From a checkpoint of a small transformer trained on Wikipedia.
Size: 12 layers, width 192, 12 heads of 32, MLP 768 tanh GELU, vocabulary 1113, 7.43M parameters.
Architecture: LayerNorm before each block, learned positions, tied embeddings.
Training: a variant of SOAP for these matrices, 188M tokens.
Each number is 128 + 32 x the weight over its row's rms, rounded and kept within 0 to 255. Layers, rows and columns count from 0. Numbers have three digits each. The size before them is the row's rms in percent of the matrix's.

# layer 2 attention query, 384x192, rms 0.138, rows 303-319, columns 0-191
080:164077129123123105101108136112130083125120094160131182138092188139125141092178145087099161101154108154144113150140124151147095106161148134180067165134114074163161106113097145090085144094125162128142086142160138093079114101097087169119157150120050084138183125100119115120163099195091126154157115174106077122166193132150130108108110123100130094145111119059170116084142156137093121150128125116169061129144089163144116117159084106122091124167104158140091121041062147174148138128206151124141088078125166097097154146084058147119139104171092065156071170145100178163107089150172144126
079:157155134124098139084158148143090154137112142127159164087113135128063150086154116091160129064222110199163124153116110155083132157066073135129168111168089088166122111189126095103152141050154155181152117135104127116143188113088146121098058169167111153122113116163073132090135140134092102155120127112123172117189171167108123061166114081140159144097072142130149114074127084110129157173141144096148143133075125141126123119124117090115146109173167122076078123144134138130073118098113123133071098190113103107125042143142168106132128169142128088147118130042114140151136092160144088081
080:099102050164142120068133138160132143134125107163148086154091129191129123131120106150125148129150164124089066104121137114075122068175117161092182109118125124156194149110087060137108133141180068115116146172148135152147118148126172060148143131155086121148101080111100159145161141147105132123066106114082122122136074156110088112134069120111147153143161092103142125128102158112127081143076141164131119140170103133163137157068145061059104148138089050132146065156108082060139126124149176100140145072082122176159120122130207137146106150166091152161175177129166172092131126087152167093
075:103172145116178106111184119098090117172106106140096089161076136133153129101132137109125127116171146119097098125210094126157164096155167175129161173167179156136128137115146118184124145140111122075114084179129093075186117152109062094117116142106152131173155066093135120166098125110093120095126095131051125186118090146111098088156132188092110125101118106118069121131066180126075078045095124133118135178087129161185113136090149150159147142160118110178108170089081128096170121077121158107101155189106135168130114126127161068095105173109116131078103087135154099194154113137125119165
081:100100137120116128164110200159146120157123093169116185156134060180160151162161208143158100144138131104094133080157165115111096096098173133132150096154128199150183162109104128124159093128113155137139106139235098078134159153098151170137115105115179143100093098100168136159072113118129182174157085164172124174073151140151170067101094074136158090181147135145118112095155156147161135144134109110104071128133174159127131100050107125150141161094096171158086121121148115116110100107153118089161126126124123148099143140122101103182083125095130068064140098145063134127115181153128134065
087:095144111109066155091147092163108155170134085114134136128164093120103183180134112061129139119172140095163115120087189132104147128065068084136139147119174102138106092104116131162080038099139143139152155127160128097147126138125063123090125106166142138127120114116081160166120145067108068136156105154132129188133172084113156086136128155125115157150082133150078110118163098105134172149167135169115199156167123089081163143172097127082172116111123167163164121097142096086178142119158089140109082151179135168153100131133069089114112113107112053123183147059093098147159137116213104125
084:149114145146154141189136123144130130140179123115104095146113124179170074119109145105160125137101061133153142110089181100170131127094161155128150127128084198114180116137124050144109218149107162123155165173151103127123137166103179110082131175093075084131153117086130135147150129119088175087101103110164092178175133101136064102102122202115159132112128110123028170098210137127156110128106139074145099127141148174124124164092164159089113139150143067138101162091069161140142081118073142135103144130079166124114109108196110128125144143126073166173065165151093107125128107101135145121
081:120106096136130138095147090112122131098119096137084133131048107112060117120165127128117157107124155151150148099164069126141123139124115136116087150159122121119147107120171139069161103132074092173150136159137121121206146136130126125163180152107116161168137154119109138156070134145119181124126096109065144140199114105222086168115102187187131083169096086127109105105133136069125100058110160174148142133090183127201132106152070177114163087185144133173110133162162085118159155107154120101075126151176136149164066126088128165154143102078119097158157078083173158145117172120149065127
088:153100155102197136128108137090176135119148105109155133141167182138058161097108073139101167079155098126166154127128091121147151090144184136136129145138196131108136138110106100126165182150107170153111150111131164156090061112049163123094100142062103109095130120149103067090101178217104107113088145120149137113197091161113126082063118164116155160132129110055045107099142126117106104090177116134107194105138112149140120160124108132122171145102156143163167155132097141073098080151152116128098183192100150130138133118130155115166148158137173141134114181086131133099088127089081180092
089:151128153124120140165123138186145176151108179069092159107210065157093144097102147104064108133067121076172148099139139066049134113088147129128168174131062120182126228140137111069133120116122133116121117117132102174114113106136150063122102103112144111151145112121166110150183196132105178148162070077164163150105094152066127204134151173144131135117148089153116140191179101129161135126128096094094119086163122112120130124135107135134111116059097168127103089135162116097136055102148157131130155141163141072111104122153166107151136164123131141137090117159090075153115077121133123155
080:191149143201150131111159116065098125153080125092128106167131161111056100148140084135171144029115089166092155141082129160127047142132162083130149127145164183163149116139124127149121127099108129099105152092125140077102154118132191112144153125128084088116130127124143148121157131138084108183134128132227127097126121160160147124129153150109122157097129166115119127162148136133137126075051127125108106118086102181140194141079136156144142181220142065146153120072102108109108115111116199142103159120108058161063163115153177097160125136127165122110157077145162136073148120151149120159
089:132141096156075143077126127126141174093171109161091145057084136119146145195147135151140157104126123163130148136108122094118148108112106096068194091122165076115122144128143198109132134113121119099107146134122065113141103118158068151109166126124170073127129090114099140082171104149134155074103138084143126145135100123119226174171094096091136132122123115104118112160103150155117123097113049160157183103103125154160089088163120095139141127122174184074085133145101117198153128120211176098083122136081093178102111188151117135111158036130155119159157155130145143146070085188146138124
085:168155141119131125057153117127086123139147123145165122188134131089121127127089119089098125111092119139074143141160193166165163079146153149052130072099185068079068178113134136137086110220176114099095112098111152121138124123120101133162101099202180087094098124188163135114137120116145108144116160111128117138108074148110094138101155157123156083102105164139121134182104091139135134120130125086045100128155087151127120140080127138179145093107140102130115111120231168183171142099142145138194149126160184129144154172094155096111137125155138109064080112109201157122136136089144165110
089:114091135170080075117130105101119124149105108085134103153081125099177092124096071089156116062119081178149148142111138108069102140156146082114171103125142175078056133128062155065129123099122166116125147176127104144102107108104091147089163189133110120126191086099128134084185155095137136110118148125146097095117100099116137102154096130098126180118146112166057145125165161153105139120141112148195147137071115139100135098147201129130128135117116113114105130086062183050116117094107139134168166174086117146099129203136087064137062081151096173168151080157114099157139116106137132085
077:149062140059172106104121122119117124169079128138130095078165158122091186127125137140110137115136094111090131122191167132140120144216123109145060103112075111063095072081106113166184083118112120096074127179109093129098074129082138144126096099112101088119126128112135095165114114115091142111138201164099112129116114134125087104145150193139079084098130116145148126148119148148083121106087214100135091168140137120150105186095159130146087133098100146141116130085131086172104135137158164044123082105137116124157108142120096142077117100179082149157094080142090056057116135075123154121
082:065118139120147066121134098114120088131119123126118159125108122140124189099028088186098081145109146103145149133172089173077194132093103091083177158127129111157070176117129155148123114111136113110145107114142120114109156143094097186128086132131104167077126137092151101137167122109179111119181127068201188080113104128144137140122169079142099096138104142164141136148160140175115161112160130069075132087161135093063157105115130147113183111066151143136060092094195154119157188099094134150157156066112082112122056120123103099131152121122116115138130145140165156115168130079094167181
081:133101060108091128112154093094151156152109137134128152116144140171093098141139185191137092149144134122108155142121128149186097140160090135125094164181097120126119105165103117103134155099146155151097172120122200122125180146151125166086206153035135099148125202076054144180154131139155121183153186098127195196122120074165129130121154156174103087150104091089186154127180135166119161133115085135121106104146185093162145107103139105145114170089072100108169090103140076123137159109159093174093197104136114121121100145109112154165115125114140182090123150141101139098155107183084130162
# layer 2 attention key, 384x192, rms 0.128, rows 303-319, columns 0-191
089:085128132120136073143156192117111158136164098160135092114173109145146092143071128130113156089070143119113095105079132142196097093121114144133119125146137149170116138121114134112166110165123124096155115130104165143093119105102186118120152159148106167168176142157142123131131116115191099164112146096115122131120093124162095128129172162123231099064087149097181150093125109135155101120068102089160111086128117120133159152047130121143063134090108135096110095100136094145080111072148098175188164141115094161036206100078107097136089211109154136122105131149212080152150144124163104165
087:141078157119095045204147119129175129146203150141131099197120206112113161112167150171130097116164126082175130132143089098116098109132114102145102060147134151152179181143101099194110138122067174130143078123134175134113089118098143200168082166100132154144121101115127080145075176132101079142186133079179119152177098159108123087119134101097124152174088076122153096140131109108141150123133155116080165088114140148096120143132097131184168133080116073116180109087183119114135119162106184140148168129092164110112128119086133176166110124114140117139116165101157122076178183133107125142
088:114172157129040145139127139147106076131117170198152137140114113138184068088128168148122135117110057102082140135155179092081138124138113087125085166125118191113105157122140125111189115130126158190117106101078103137177162061123128117094134153087144146156155124122117145133180139080196105157141137159115139069104143129088129139169098098059075108181142109116131147152129152159109105118066110162083100132170093171153112100164130123124118089082123094119107178132041192160094177096121185145104126124112154113142138107075139108162039136146120127143168106163143177125158152143125102183
076:180151123119128142145119103094149108136157100111084127098105122156184189138139184156117132085098122111142118102212149144062149135139157155090161094032136115073191082111187208094187106178142120124165122143172125097160160142077075129115114180132147144103135166155164107062104143175140163158157171087088165080110100102135120092110128155114139155140122130120129158171116165144085120137136171137085137121121138112093074135096076148146114094151081191144074105153136123162131173114180192087135106123174111115123100170157118159146123086116115114132131109081082107079184089094134115164
093:129148120120157100065140124083119174112117124163131158111122154143119117145133158119193142112168139135142138129098114169146126141095115124109153128177141073088142171102098150122077140133127130149116144145129136080133101124168131122081134146043072188152176156167095078148124172137122120154152164059206156131165169169105101164111152145083223199172077138105132124140131086126106184129157156108184166107145133103109121190133124051124116129149182149103130146147135094207111144070113155132149118165122124165067093140197101117128118121047120141120105129160179137116154156201096082109
096:157117146076194101176136158162155151169157133175126112101164086074128167120110071146092104112150123146135165121099101106114208111086175116159140132143130136134163137137134146110079153133148164147110142142125151134134146164182172120142116133105140192167078130152135067093133083143172184083152114147232107179155120193130116126137131138158135206091156050096156193180158097147177114136095155122142208156125109167122113128175117106142090130150193119130108130152136107145154170158108106142123136130121125129178180132143155166093154096122104089146125145237108129133190109141125108120
088:148124114141096100060136191120100140059129142092132123126183197122120168097126118054119128174121101127102128114120110151112126118144112071122176050144082136080164107096165159087119116135102117137159082137105180132141076106142091129114089129096145110141118057120155049131159122086133065132119116152121138112116137131154116175114052110090119178161148124157060140194134099124101145129099145113101154066143117092118152107077123125182181100170085130143109133097155167158109181088149170152101141159154081064107141128137141142126152129120154091124153155157157082146062163160037108085
086:162147147109109105177159116138087163136166156120112088113073101134122079052098160134180126070118201154144127107134127148128232082124147127124131164060140170128089107122107125117159163074108140131151097119162141087118148152120118166175142089144134179147093176085141112123081102168179188076066156110083129141108064173100128090130144078094138111139130147144206121088107100119083140170051116160131128129147159145129131133120103146107142084073174120162165141152063090133115162087166135122138173137077080122101168108132183150149107138160114084129097157096159120127143119198131139145
100:138152151120158128116089178106137108138127221161190113138066141141142159089166127154118039161118133077107146140127089184166168134137083132125120074130104120131082158082123097074204112105116093153136103119131109058116145119143117103159126151136170154124091092116168119144139109085108138110137151130145126156136092132107085120060210118073110141122168144114166176068116104125120172112158115201137101103124171125120070102163163122115124104105155185115105125141109158135169182194119089151098047113115174110099091118151154137134089098200104099099150119112127138033139160144135131112
085:127136115108153114127156077156159091125068132089110144113132178177104084141117115071151133150102124128135157118082132114089154139156131176123155119137072136122079094148145163129082094150074119156146171123128070072113173172146125095114137104127138078070180103138111134164137142203091102044129115171123111104116109187094127081149178093097124122183150111164123171119130151064120124175168144117179125165126182151157131149080154079085115177154126112174117137107137116096156127154127096106059112211114065087176121142163152180116148130091058101142088111168129151161052130139149117143
089:134147107138092147149125158146168160166108174143117186159117143159163126148144146126065126167136105153069184083103181163112123165107079108151110154126092095154207115159133147101151069082105114059137116143142133137144116155116152069170127134118126163123092120136073137103124153132131159107159141107149131088135175128186201173167061103135065077154150149162109165072113138130119150150050122137107087099196133144107140162087075138154114093081170197080117082145101175155140079169131174109193106152151167149141142095123095168150119135151122126156122057089076133121105162097125132119
095:125088182149146124139161110139157111104126077098129097182085079168165139111156105144103145124122125157148141146174157095120144115183114076126066125042099114168085164105121140120118089109152109087142152162103093123177137170145067144148135119163085162143179124070202146161101120160165137129133112162108146187134116163165108137136126096113133127116103117127126202178126095203141066163083049134130076176125104125146164100119129127081151186053132109117163152170168115126099131152116062138163141181167132142145144134131074196070146113117103119094114166081167142130128124066167137120
090:047151105166108158107098080140165128119123145114088152116125112055094056165120142167108104137139115089122120162178133111148183094114121161081139088099125142116153135189151165177122204126126157094155100121109124132093141209170168103117131109080108129139150103125155106172138183126157162137120148117128081103161143077172196133081100154139121179108072123117154123116139106080148120085151152129083084124082136098064106115161115170079149149125084127177140055167101130164178159139153122063177133119189143141092094138140137068172123088132086146155146066113162129124130127141136053133
088:134156119184101125136156083092157149119117149062085151172120132141161074108066071039124140140111089093118201117086084152104064164141061092103144134093090147128125059094069138104120080082140087128106140119148096091129179151127078107108103108142115128116050119129174110016105110081096138146135112121100153211081126151143105159149166116195164104106136177154103101168114130169117090099072147117099133125134153128135153137104124153139119077069125198176122137145129125124140157135134145111120143124142149131142100151132082154129130157136166147166118085118131121078101082127169106109
083:079180215159143112193185118087141072181121065169091105092113139128147136201078106157172124056133117141108182120110123113171128129155097131113096115119088130116148060070112138133111138117091129127173203148087093114097143101197138097100157106123123111172101082165090123169126107166177134111085132181148126072124172105145078128144136086084117078111179183079149107113137081142116156092107121147109134131111082119097137136163127124097144119183160082097110097186114152076133130088164090111134168149096086164126153080097175128064111105130130140122125088161108141102112123159145130137
083:114112146098117076106085145102149164064136163109052206142139137112074118183114088115126146127118122147111126171158070153094092163124142101133170122074174167163144173176189128104064153125101179165144098115138133075163072099145133135074110148127125074171076142145199123132102154187154153114120130116150129097116122165164119125152114108171150178106160086123091115095150126112089139180177100112102161157137149139101082147212139198082148131097084137081110089130162120142166116205133161121182078140127085136083147120096085136128140115136097097110159140112141128140121150168099192134
086:136159130140181148100112134135113110149155115179169124103135193146125122107124154133131153055133182108133134128081141152154093063086143099136112134120130130173105142165156118150139132131152109094144097116120076078106117045148181116113082102136096104132182132185092151175156163155095122086142146097150116208116124140209104156176097057059123130130121147125161106123132095116185089155104106108107192172149088123172109134132188064116058116122120128135174142129180121119134074129100085078152205093160112089144184133110102171189102186121117105121156171143080113115110154111165142130